Each number is 128 + 32 x the weight over its row's rms, rounded and kept within 0 to 255. Layers, rows and columns count from 0. Numbers have three digits each. The size before them is the row's rms in percent of the matrix's.

# layer 8 MLP down (transposed), 256x64, rms 0.0967, rows 97-255, columns 32-63
092:121061118176113103169117131137116135127120119120183106149119078167150110162148145122131140113120
093:146135157173147108178147139129082181115126090109131172089120119142148153126148156137116154129145
092:145147108130120147180107136109087165168150126191154048124161157150113113130073180082110111092132
102:094133110114082131111036134076148122149130116169166131131086158125099212099143126153131159147121
110:115148162091093148130161148109149141132166168190150136142102100192197181116110128129176141121164
106:138138149132199153100139164123115170087148108123098143120101125141177227171127065086140094101115
083:116196082153123111095125147107158097140120127190144124120113123134128145093103180083174166130131
109:125093171156179133182127143084109198118074113128107086109128109084079102150073154168101084152129
105:111146139194078098129199138135121175100119172105154126152160125175079126162188171118131132157134
094:118192132116044160143173106127125133146142160134122145117094136144168159047164172042149146104145
097:122110108058118126118112139114103178153140198162157091158139130143127142090118162080143081157137
085:074137133133174145164117105121144109148131187129141151163110107205160151114112143114141145146119
096:149152088151120115111095114131145121128116124144143111088122118122140173145194148182130114145102
092:150094085209155119112149128145116157114122163120111130121072139116132122175126059105115159110131
088:116093104146148150156120173106178122135076118125125184161140070122141152184082127134096135097105
095:161131173156165137132159126123174075123135132128125165092060101170127095144123149131141070135110
100:117077124166158111164150140117125150146136132147142103091132093107101141091154093128148199149137
097:175110112105144164124150110145118094099136079144141124135144192124107174084139168113129136124052
085:148095142101206132076163174136098178174138099106065175130106116144134179114190117150117125148117
105:187153107150124058112124132126132117165092138120113100089076113126187173120105128101142104160140
109:135095151113130098114111016143123097150048129078141135109111136098159160131096105104124169168165
114:162150088143158141182091138118116099128082085162150116118129124087183115041168080147101147142142
104:169120176189081128106134144146119079173123156133083117124089123129173094054098119129123065134077
098:079112176183086122163145134107093096144099122171130162094158138147138121161061143112141125147214
089:173112163147161130128156076075155107096079101149127173175105141125157136143104152129096113103078
091:145104183141137140089122164141136123101119225138132214162116114150180083141125156131104113174146
090:146131135120138081135118154136144052129112132135117095093085068134095106159160090090146197082126
095:136146117153164156103154158180174133131064089159087201088130139096171128094188126131155099117128
103:195146129104117224059134158124140106062173128120159122151119141167106175131112148158109140157134
100:080114123193101116101137112128148095094061165110139133141083153135173119123180202101182118116085
101:120102088132118146174094129123161105180154150124090090136118119156133125122099130109119151115134
098:132136073132144166157173112073169139113110102093111102165153083111136159135135076119163157096149
101:138161118128125159192140210118084132118145081149150144110104135115126144117151128132202142080187
116:146122146094154129096158161072123119128128190120174116166156166136124107123176167118137134178163
102:067148070113159157113181110119109139159179105147087171141153137127121140135118156063138077096068
091:093104195129122150188074048126174133140087103160141120128122117170119112124055150122139058153135
108:143081123152109140084137143085106140152161131106104118079088120163164127116135070039132134166105
105:124095099123084126131123064140146144088127163111158105115057175150120128126134204090106152101158
097:079115159141077133146149176039137106111092105149156123132150123115114082120127159071141160102144
096:219101139116150158139160140111116210112070132138088092116149177137132123161095148149121198132179
114:120132136055138146069141106115183151134136126192077167098135099123148140130121087135125106070144
086:153111154108105165155106086128090164153130134162150155200087103126120109072114162138149105132157
100:105120102093119122131132203145123089122121151192147103133115102126089193138157091120105159097080
111:053119139123170191154151206145105141159112123156109140112109180147164089153130123100140122052172
095:152100061110106143107150150089172127180195179199185133137112170145133130079157146172074106171138
096:115184092132159109116075128082150144121139126079101141139116170141125138143120129151131103086159
090:135152134158142059129119081134168114132147052126119168140112116109119117142128134162119115068100
104:150108126145108110201071130143114108116072143080081184116163069149068164070141131114118152132105
101:119113059080149119123136118134066130192105077113160066087121180094102117083118129190178171146091
113:155127097162058085135088176167144132116138120111127106080119178155135159131153149146122150159146
086:100157092160069109134123175122197154121126165045146091103093133123080099145137078096165152078119
100:089099085073214113131185124107104108165087099128128091118145147114120137178083069178103153132176
094:129171234126172163159106109180142176144109077069145084120136144141109167136125058149148096101156
087:140140137189128128099103119103119113123156212183127148123122156140173126082101132142134087151114
093:133130128173062155136161133156166127143119150146178193117083097139153123185143144133101097090189
089:140125094108107123073153150151184070174111165122166141076162106125110107092136172150105175154183
101:114104208149201107094132126133101101104080147150131106111128112131193114179125096139164130116147
094:120100134190139140121106110153144156136115198146127123125165125068106186140111164122140112145112
090:085101141144155158132145125082169196100142086088130219066117194172143129125150142129114151149128
120:130155065159132176185110163117090067074110199164129096113099098161101119137081074139117115142052
131:165053069177134143152122106119093133163101102230102080133127166124177098147087074116139166147127
098:100109125112113072175180129112117142125133117093171139152167177186197126172101158118146153085202
092:130164070119062156138142152150093140140125182164176074178062156110153124129074130109158078143168
098:116134184153132080162114135150132179131098133034132141168156104158113136144080144132128106090155
084:167121121119091179179095173085140165137166117176108078141142166123111110137177109130121095121186
090:130109139121082185094122188127128113144091120149119064150125148123061121160130092131111082124081
088:103102175141137186123142128131177140138077123126144100185151099147099127145137090171125140086070
092:033127129170108114123136158152136178127096125177181123126132115142107073094163150150079143114107
117:111130139173096107134109058132129090125159121155140092119088119181158105069108152124116080134125
106:098126118117166117046121169122126209142122112190121153153105092128127158060130055122137144138095
103:160168100138118091113140201157157093136147162139166119174099065103105182163141130134126166156157
105:083122082140160133148055147138187102085176127217082088106120139078135135094089149157164125151119
115:065153150182178131170094112149187144115113107147125114123061145100161136145179109149087193143103
107:165139144139142117125099155175160083148147164076117141097128130082177139097101107166101130075080
094:062149074116118073129161111161049154175153175137182137102119111129137146193119146096085137135138
105:124174088116111133193134148125144161139082096141121126222156147121146107134144131168206150122121
091:198121136090127121158085159145181126129087169103119153100182123102173129105176131154130082129131
102:087083141118146136166136098109122144103150140105163130095099105082115101140099192134114113157187
090:102160168044111130116141094061117129101126121162093087147101169157166148150107132106143130091155
097:136162133171088152098091123153104101051142186160115065157168131080119142155122084028127136091078
099:136137136113130151110111117189101156154143172139176117126131149091128096124123123145136106138164
085:173205077135121165104129162151128124066128102175176121133108124130118134148132118178155081160131
100:104151125135129118093175043151140145118070087116123153165070096096163107151155150150125103139152
095:161162136113124140085156137128080172058090127154176218145114126153093147135167133115118161113092
092:151166100161143131140113142090143139115146226098093154059107179104153130168162129050142141147135
134:143097122143048138147078195159159095091176089123130107181123147132138139121090157134101142124143
092:108125155146131067153119070089133179117139043151138162142098144136137113096179158158091114134119
102:130208102131054153119136124125133116140148109183147078137103134094110087137164135102148132117105
090:146138124134069107108096138116119157110151149160129120110080130107095150085107107146130191164131
092:140170108111099123124106179138118100137146144050143123122197103182177123134133138133173092123175
114:133118154149119134167044180155141068115084148120102112136101159171085082115143180072130163125134
103:178134070134128175090132124139151147154136105135146146128055104138151169124082130112144154143115
120:140070171082085184128158138154149138151093116181165118059124127151143110146115143169140199138089
090:104174179153158142117184119122169109148107103050142133061092099121141158091143127122121126105106
113:152124124111079084118147161145132118144168172042099161124107097154108124160069093111112126163119
093:139150070126173158099105146102145139164112082184071099108122159094098157100080111145097103132139
102:110131113084090109143117146148125193130105141151139172127108105167129189126141142099156157130170
111:193124125117144079079064100095144132114181107133112154125071118151091162085142138105121106079140
114:095123172178171068130139172144163090160093130121167137127150155127128162178142153155106170194145
113:146141158140173095100112184136132136125107087108069065081111134150143147080173085148153169147140
101:160116118110117129173158146080124140101116157144167123130125146147169164069131134084126079119076
098:153126115173146065129101130180103189106179136071121087175143118052119170072121133169163130146120
088:133096109139159097096175105055099151101108142147111103126144154156119163114113180064112120211059
090:117120111068179129139135223140139143129133140155115094057135125093087149166099135118159097106154
097:144123134090093116132155140118111130085116146130151110104139091101209163144177100155114071163115
093:150135093110085105123169181184181095115093102076125144197125119117081142094117183181145114162131
097:160133106142139135129131099142173133096155184082082082094133107139168110156110175177135084145141
092:134059169106143092095230139099104165068140108137148184062114161145149088156156118115129133127132
091:167135178099113138073112165099184106080139092149102100114093108105126200113141105126188178109135
086:145093222121116169152111088084171159149061100126116116120158203102124107092153113125107162138146
124:138084119141126133114146101184154149089085143115154105144109178114099132076152149214107129191159
106:120118099104127066047173142118150135168144161130189121123119174156115132136088182130141151160039
102:125091092123185093105125158140125128143086134157133185119193073158101131116187121118099113091080
098:125167184112098119144142093126121090223084135101184077152103113110132079106065143175144135112146
083:109108200169081134184109075173182086097118107142119196137113100138105128174115153155125143148063
106:133139137159150062057098123118171142087111134165109177116160131130116163125111156118150128146104
098:139163117132152110149142142107082105193173098082137103113143112186168114205159064128126143101167
100:086092136093201120083146152084147098109065157105077172154112120104080137075129157146146131107127
096:112154164146119161112157115154138088080190101123085124169164110135121127120099145109132114087119
101:095123117082099130106149126114056151157116127112186113066128134165171114136097112172182177112163
086:157160067126080115143085083115181119194091137131127132172081166143105096106161117118140103104104
099:106182141166187088075164102119141134119111141123110086131124041151137109146110118154077135177184
096:127091131144123141120143082078115099118128111137183153085112135124129134146157129104107124139157
114:144099168172106167129125170081080126117163095143090107094186113140080092065155130164136153111128
099:138165149169089071114081121148145099125097137147114162127120110087132095136135112194158146120162
098:138067110105083134142129082100169110149145130157130154111107094172109168134182199083156198110110
090:129155145131106100073092144121096128132092129159159179170144083120129169147168100143160166130107
098:161035096096142161155184116121118146165120115147084105063090149139179132199175089154110127153189
091:117160076130119142124144122149128110148189150121117066075147172135177162146102140118097160193100
100:070107124163131111120141094088167088143066124119104112126121111108140109152184179124093119134161
100:114112146180124153135110192089114153111148169099127099044136181115144159141165145087127176164097
114:136112175145150211098154093137210102186119066155066101120140144098108154125081140186131136151149
097:115092108085163089130166090140126135157152131080117169090054124124069084102128148135133108127097
098:151085126121154173158129113147099103133159099105117169153080079210129101125138156179141136173097
102:176084154121117111120155140118111099080079141120098099115132167094090115114158101117134124128130
103:137158128121108112121098112176119171185171126121136149160110144098139169140140106148065114181106
087:163147182147160125136138158179145072137121132095123142137091164149164198130096157171146127126132
102:133193130147144126091164139140128100113122102158185140125125082129095121024097141168116178090137
105:105186081131160130156160128075122094074075127126138137139108182074125129113159132116150153086165
094:139083129080110195126176150151081129186118149153115116121175078115078098074155121143082182096193
090:106136145148111138119137085171148086069075124165138117110091117114128161114163164132125124085136
092:132138041102131078102170112162147158099176141115156128114122102116148125161135142163050148119152
103:116138132136133149149148123138110112069154118183139113090133093053129128169177137116143163151136
100:123134138114132108128035113105089129212161099144111074113138134107146124099113112056146151142126
087:070121157119124144155164109084142146094157157117038108152115152120147125143104159173135122185130
102:128095174172119107126137148097125176125076159121138123132137120141127079040080130133156092157129
099:138127173156179134108143118136086092182136161106116109104152139142139080156034118127206108112108
126:106117085186082096080135142154131128083070145153155081065114165122114146182129141099129168134153
109:077121080140094131141082115102099124143143166101156150180106084185060080123157161102078174139127
102:192076127119156118099126110164078125188126089120112111143131102118132130124183155132115104122143
089:097132170148115141170111118171139098124191110185130098152184168113100086113089177154178129138090
098:072172096134144118130095061130111175090098065155149132120114070126201134158106169105146142116119
095:161145157111117160160113110143127105196120120106158185101083188193171099129075119124126149103221
094:095136144139151203158093135119114214181132125119128084116096127116102088133167096112099067135098
100:113142118110164116086129061154191124117206171153137143175067096156133102136161108092116153106131
106:128122128129100042107118121153110166104132109099175096121097180092166126105172164192153116116128
088:155162114092112101094134093110105082123117047170126059080113173114136195122115141115152148158126
115:039152105099083100129117124159165123136114115156128071145167084137114186184100105127095120141192
093:144138074151068102097141147183122100110124145173138175156081162076164173154148145100158091146116
# layer 8 MLP up, 256x64, rms 0.378, rows 98-255, columns 32-63
098:136124104110158121115118124130123103115112147157117146118144135076094173146096053145076152097175
097:135183146133155088139110157109123138173067151168054120164137128152133106100192109166114120091142
108:115195148089118132183175143155141133113114041124163151141131154163094139078132156158106135130066
103:084162086125142168116142161153152114096125091095158083179173107170123191078140135089111161106160
104:136112147171112126158130089163131156154038081160161113127116145118137092142114168184109223114133
083:192149114184142134111115147153102114147059121123125129102131151128158105067133113127104200098082
100:156163094157133166207190166128172158092097147136111172158136174097099160125121123109125075110168
101:134172114093100105073122136139076118171112068159122145162211100141086158079139139144116145090173
092:083136145098184141074175165110118132124135102080167151086099126127219150139128090142149145076100
099:173090082112100151151119132087117219232103195108141102119179096173138175120155155136070132157128
081:200129112145150131069094201102084158083153159147144121107163120149170111123135090148157108134121
103:117169089119142155173161163123143182144104086114126085091110142143121176130125116128127108116132
103:181114159097181132156140158123110169078178133111152096110109149101152105162133113180115115134155
089:130175155165098114182117122159070175210114075118088119133136123076165089138147140186179132165085
099:134148133149088157133143176139088169173197156150153175192197149108152182153116176150075149163108
101:102171105210121150156177129168106142161118063140110133116091131132107151149097069112139193112109
097:171123140080132144136095118156129115218139124115124109088144120186100195103112054125156188120096
094:119124116145125138122170161142150179093146109121147129161054137099138184151108121114075141114110
114:125135219134192160136124112150216108140164104095121145147174142098144153084131120143136144115190
103:149150197125137166130118167101173140128120135144082096115088135150161127141164138195131120113103
115:106134100145161196179114177113125137083148095119161126127137174095111060098109141109101131200089
097:148094107142124182087131161107154138132101104111160113115124131136093066196105189110095099156152
112:176141091064102160096093105164150133136074111110092111097129153164143076128174139140070138197142
089:106117130129161150117182177113105107123094110116186144161127126151109161163083108141082112164119
089:128177115119153119173164161128137117094103051197128107195125065156104102114106046095066136139138
094:147140107090144127142122160106161107176159159096054127033118061196150093159114119148113129130139
099:124169098128100100130132152124144129133161065136094097130173162115115106102181150200095086132140
107:098147146107076146133137132070127103129136134125181093121141180109117114148105160184149145166128
098:143149144077115168137094183124074117139176095137133148127195131128152156164071110140129131134167
099:181096064064107075145092125157098125089168159102152133131090153073163155107119080115111130144139
102:118195115141164186138169166100162124130159158070166140130175184159113133096081105091101122099183
105:190112128115166207110188103168153166142115075089085146132123118168136104144103165181086116121123
114:108219090076163183135130176114120194133144145115083068143168149106127114152126121129137119139142
103:113110128096118151108184081109120149159150100138154110203110094163138182135128128182081158108165
092:122145094162110125120177171105156159173134178129154132196153159117172124149123181179126122088104
109:148123133133109109167154147123147141153141169146075122187118160181151104069125166190113178112076
095:121137147134139146125106176158122140137129049164121127111151163149152145131130115076124125157060
096:187071110181110123138160107128138187135092105139151114098062118169070117184141126104114147115118
101:195088159105117212146115122077107154166168129140082114104118133104147155149111096177111170166206
109:117129124154110165094171183099135191119153087168096100104154158154159135146146137120100169103074
091:126139103098136119193094161131094128106066167127091115162042107121149127085126107123071121113052
105:170125132083111170140099186117109062137159186140135105144159104159139106125152065111092108113159
103:168093143078130105033137168130142144203128122118096150071171104130134138101162078112143099110094
091:168069162141155098144190114122142129128155129121146148152085180182105097132130087093149117138122
101:141090074165159130094132183144146144148119063140149142106132116188203152099143108131087122143126
096:141097091106140149133125164090099167145179154130121097140096156145125095076158037154164137117184
105:183114087116074077174084141147120102134117127143129126090145116182077132177131092071106136158160
104:137175159176118123185142170159123153120171174169117141161131074186182070106210156134117131085105
100:138107142152109156113153125169153153130139156088171069115154170169154098112134185139100112201145
089:188102159115123137169157181116157123116126144070124188109105132137135131165091137135125173101095
104:097152062085114119134088168072122141078153105152120095136160191162116069174091182159104206113164
096:190151100144129139166131130116146115121149060103132123131151175068133131105161123133101058100138
082:057125113120120075177129145146107149135141145196122117086154129134130117160130142112107216053154
094:112181140099158146163120134124162106131046120110129130198160175125145096140114188110117139095127
092:121140115124172157166126155104162180189130110117129104182171101139145138060188151180098133177131
100:131172119168163150078164067166123193158097149120138084125182205146140088122130107112133129176100
100:167139097192120147102128118118104161089104131148096113106179166104079084141078186167134131173112
086:071142085122160112211122129109158129158153132094142137177082110140071143127142142151058101111079
119:105158124138176170199137177112140166143134093164141095154159162136125102143130128039194145126144
118:208145131103102187090168166142120130161170048162128096125133152141137157093106115170141154133126
091:132157105103136194152125176171126164112097148125152126100112110105099078155180155127106118082135
090:118151058116110130195133093095131104103099112082119125110131156175131092111113134095066130121131
099:135094079105138134088111103140142149132086111152141136051172126133188129168109097141124138113154
078:155105159140133177117189109149159131142121126070132170090187103111063084151103093137157125089072
093:138128078130126117177138107111169093064101072109107122172123131081119089127140069078131157141086
093:155147069075127115192148073129146122113147119105117118113137129180173096135101131052101157121090
090:153105110144106240162148107142069080091151133075069146117137196183184153077117141162187151136122
109:099124157115172116088163104075071085158103114113131066096135127129196154163132150094124151117133
118:149123153149140149128133122140214088099134136107139099146111194110117110194167087083147165083143
093:206158151097165102165157153158121200152128147137210106171158140110138121155148168104158119168154
103:133132166112184095093100122131137107163112160105093133057134123167173152135085085158132184123083
108:144144118052138150160116113141134140115136065074133132177164195138090120134143123130131118096148
109:141183119136179095117146133076166155180098090104109124180116130124151147099168113141103108171138
097:142198128051130164123103139124168099126171068123148156110109103121192109156118184123144144135160
098:130158146182193140141174149154150139150152100147099161189120128147094136074180127129120140112139
096:140115173145147144182163131133168122047144124087173175201132142165114122120100074105119108142106
103:171131147095116180105131138124165102159107163061113073113121169124086096105140126163045112171170
093:169123085193170117066151141165114146127122103112100200150133116149137095122138109166155102169117
091:095163154099121177142095182176102123163107160136052115154161172099147143144178145117123137136077
105:109192113104155131159146170119092111123084179128161122141096145116139146139135051191140150128198
081:129146151127163077121120141095099174164128104140075163145089101104111102134178125119099109158117
098:113136133078147116118130114097106147185158231123102104109186098144104137168161141146130127119069
098:151126116120150101114159095132121098097109157112096153120084155166156106158113116151128084171110
088:122158138104134131107091161065103091126116110173135122111107196114145077163221082158116141110175
129:143137173109137151121191200163152132104157105098154133163110181115128056110197170123122105107182
096:183169130137213157149160063133168117120107142174140151149128104169128111183157108080093181110168
095:175154160133101151196157090090178153122122091089137114081074108122124114085121157102112184164121
090:151090121161135182126141203129146136092219167130131112150063115115087129115150065128114159077124
083:135112157112142117131123116103170104102184114123093118142172130049073128109154112124145149156201
107:130127134142123128089177137148166170134184142146164132145140073123111097114159085171120101166142
109:141160153157152145123096119132081137154162108179041075083133110111125143126143062131116123155117
118:160102113090178102158167140110133173156094116104119154061095118077102108157141077108204087160109
084:148132078119144203090149136147120181140138162104126106123083115131093147101093103135089134169148
100:152134159132105142184142130094072132126130104129178072126099122159067124059155098161125142137119
087:105133161110179125179140126171096181144113130163097203131088131093142156099119071175147120198096
107:161093162160136140060163122139174129131147165074103124112154193092167115146160146106163112136121
118:178131161167167152181096099168080180147164129138099115077122141121092070095157132120108146073127
116:160114100153125188175096175123113132106100189102135083111091189093150105094188093081117073090150
114:171087121090120137133119106158186109136067118138067135124156180094111124140110122142148182112125
102:157134132126116133114085141144083166088124094108151137056142158200127120139157125107130137161153
098:096118112124159167084176137175099137111115124050127114132099133127190106092118155109087077128136
091:181122156130086153183099125157068123092127127207107090079124148139055152158149128156158117211166
100:133149149178094126219139135139128107142141121169065182132165104151183132143191095158124127146053
100:148051176107075096118133188148057139151137142108136097150144162092187140134187132150179165095078
093:101153133051110131153143121150101108138115092176104080107122112156112137172116145163112180214099
091:144121141165133106126093125151126159102119133095105096144077181123106099124160117133094169167163
098:123107160168117088152175181135162143155145139162080120161145184125154112131178206156114136085150
098:146172113136080094208139120147146187138095104117057089149102144126137069103080174142136121141111
097:154147104125134117086136116118110113146077155101059131136176131153148165091125121124094137184175
109:161139107122077089159098176108062134151175132121079053090103138149105109198173108112137080093125
106:135100149170124108116108156195077073153120180073130144075204162097113148132136065122142124153098
115:172119174157119099195132147119096091154062161105108113064132119152080110130146098112103137150134
096:163076109162099109146105055185083116161114103160126094094145145131090096106171120177165157172086
083:108148112144121181075089119170085196143130168091138095149119125111091062069128144112131105091167
110:173149107123186096103076105090149117152114134133131137159211146115131150144139072163081153114109
105:159105138174137121150214176150048164136074112140160149122134131092137114184157123120076174124140
097:179125136143179083128165152140106081132074094096129134164086119135108142111114124141094199051128
090:125139130119133111145145121153138160151136131149130080114155115204200138169128174081169167175068
101:160133162110141123126155135128155185095136095173143137141117119123149088142124126060098126166121
089:181120096106169100138138058143139081202088123145167122185121120171131125128166063161103143125129
098:148157146097099163139135146117116117175106097174105076103121132113101098101089165077102158157172
096:170164114110109064107132172107171167118105147110095173088120162112083098159157173117104173143152
110:141122185056069163185127162148115201131161185099076124116107136101122084130164162088137130104122
100:146159129099146136152139134156140128135110139135105158137107141102143092117132107140100093146161
106:101165133139187126213131167115056139160068135118184124187187119153153082085125143116090084110174
095:122112146147082137122129131153104132103075182076059150159146166123161156147144183097124125088116
102:093133089111147132176183173136174094143148096104156068158132131101116143108151126090136212101065
095:107112117166167170116139132152119093140147126058102170158128133063125122175093156149061122125110
082:120109104102146111110123149058125137158130112119166106134158077131142136091167126115081231125127
106:139053165102088121114122109105141128171119081078121146148122184093068116098110112182138057101098
110:236101176097171149123133129128106135176147146086133151051095124090159165186188122129115138135094
092:084109105113120110118049146098156165152105147107135135086123124193089102130135215108111155142094
092:080140179137136115100097110083120095173143098092108065127132136147111029131167113169144184092159
104:129132111109086161137172160127135072129103105176077120081147137086092093114130075140128116062116
099:192138160102136087121084190069129160126126188083102056105116143105131056153147147126103136148112
088:168145183147140161133166176171112053147132110073073102171098131113176107113105108110124162105080
102:184123137146167099132159160169101128144129182096151116122109146099102190057190071116155174134146
104:129089108138153151130097198107161151099114208138142070097107158155135105132160140129124123072145
101:189058090155137120145157091091120139152084102135128164139097184123087121073070085130136197146135
087:098170125122153172148066116159135122144102177126109104147112135151130157116229138152157137146102
098:173101076075149079091211106119159113107107114070133137108142181110122100187128130153122179076151
102:120147060090153088102122168094112095134093201144105113153126130148160097129083093085088168142120
118:127102121075110163098094130150147095113135142169073092151133136101112122109124067104143127138185
089:104150168115152112188179131105146126130108133148164068080147135094095155181073143111107127171149
103:141102204164092124195156184086161085090135156094126135108084166127149103117154113145125105095164
108:101184132195129121089186185145088143145116127143158057117092175122093085142112087153134164087113
109:190117158141131144176141116160121171109159206113148087122130190168147118080132162156161128166166
107:159153138120153122141135177128135168144124150119115074064157129114127124167144097122161114132147
099:181100129163099172144142163156167165117172089117081068136157119093131092132163133138060137106163
093:182161146105138178142106136171077092154103144137106127139100120136129094124089144177116133117112
100:182135116113144205130162126075145118079139115121139081155135136168159120147105120143091130123127
103:146179103169168134091131108185097136117129075141132170165178100120139137145143097142151139135095
090:163142121079149133102114195075184116145101181116138132138148165122108150132068169099086178157147
096:127132080114133170103173151147147124129103109172144139165088167124074131143137119108095132175187
107:184132153137096115145146149172167093126114131125140131161154173125140123122194186113115125174158
083:105105145135138171153105126111149129139097182107100134193161049123110049123116115154109090107106
118:122123145177088159102154108137142096166065124136116108117094137131072194140176103145143152120136
094:174120131104136087121168188101106103144107118203115149192137145137129131159098123112088123161090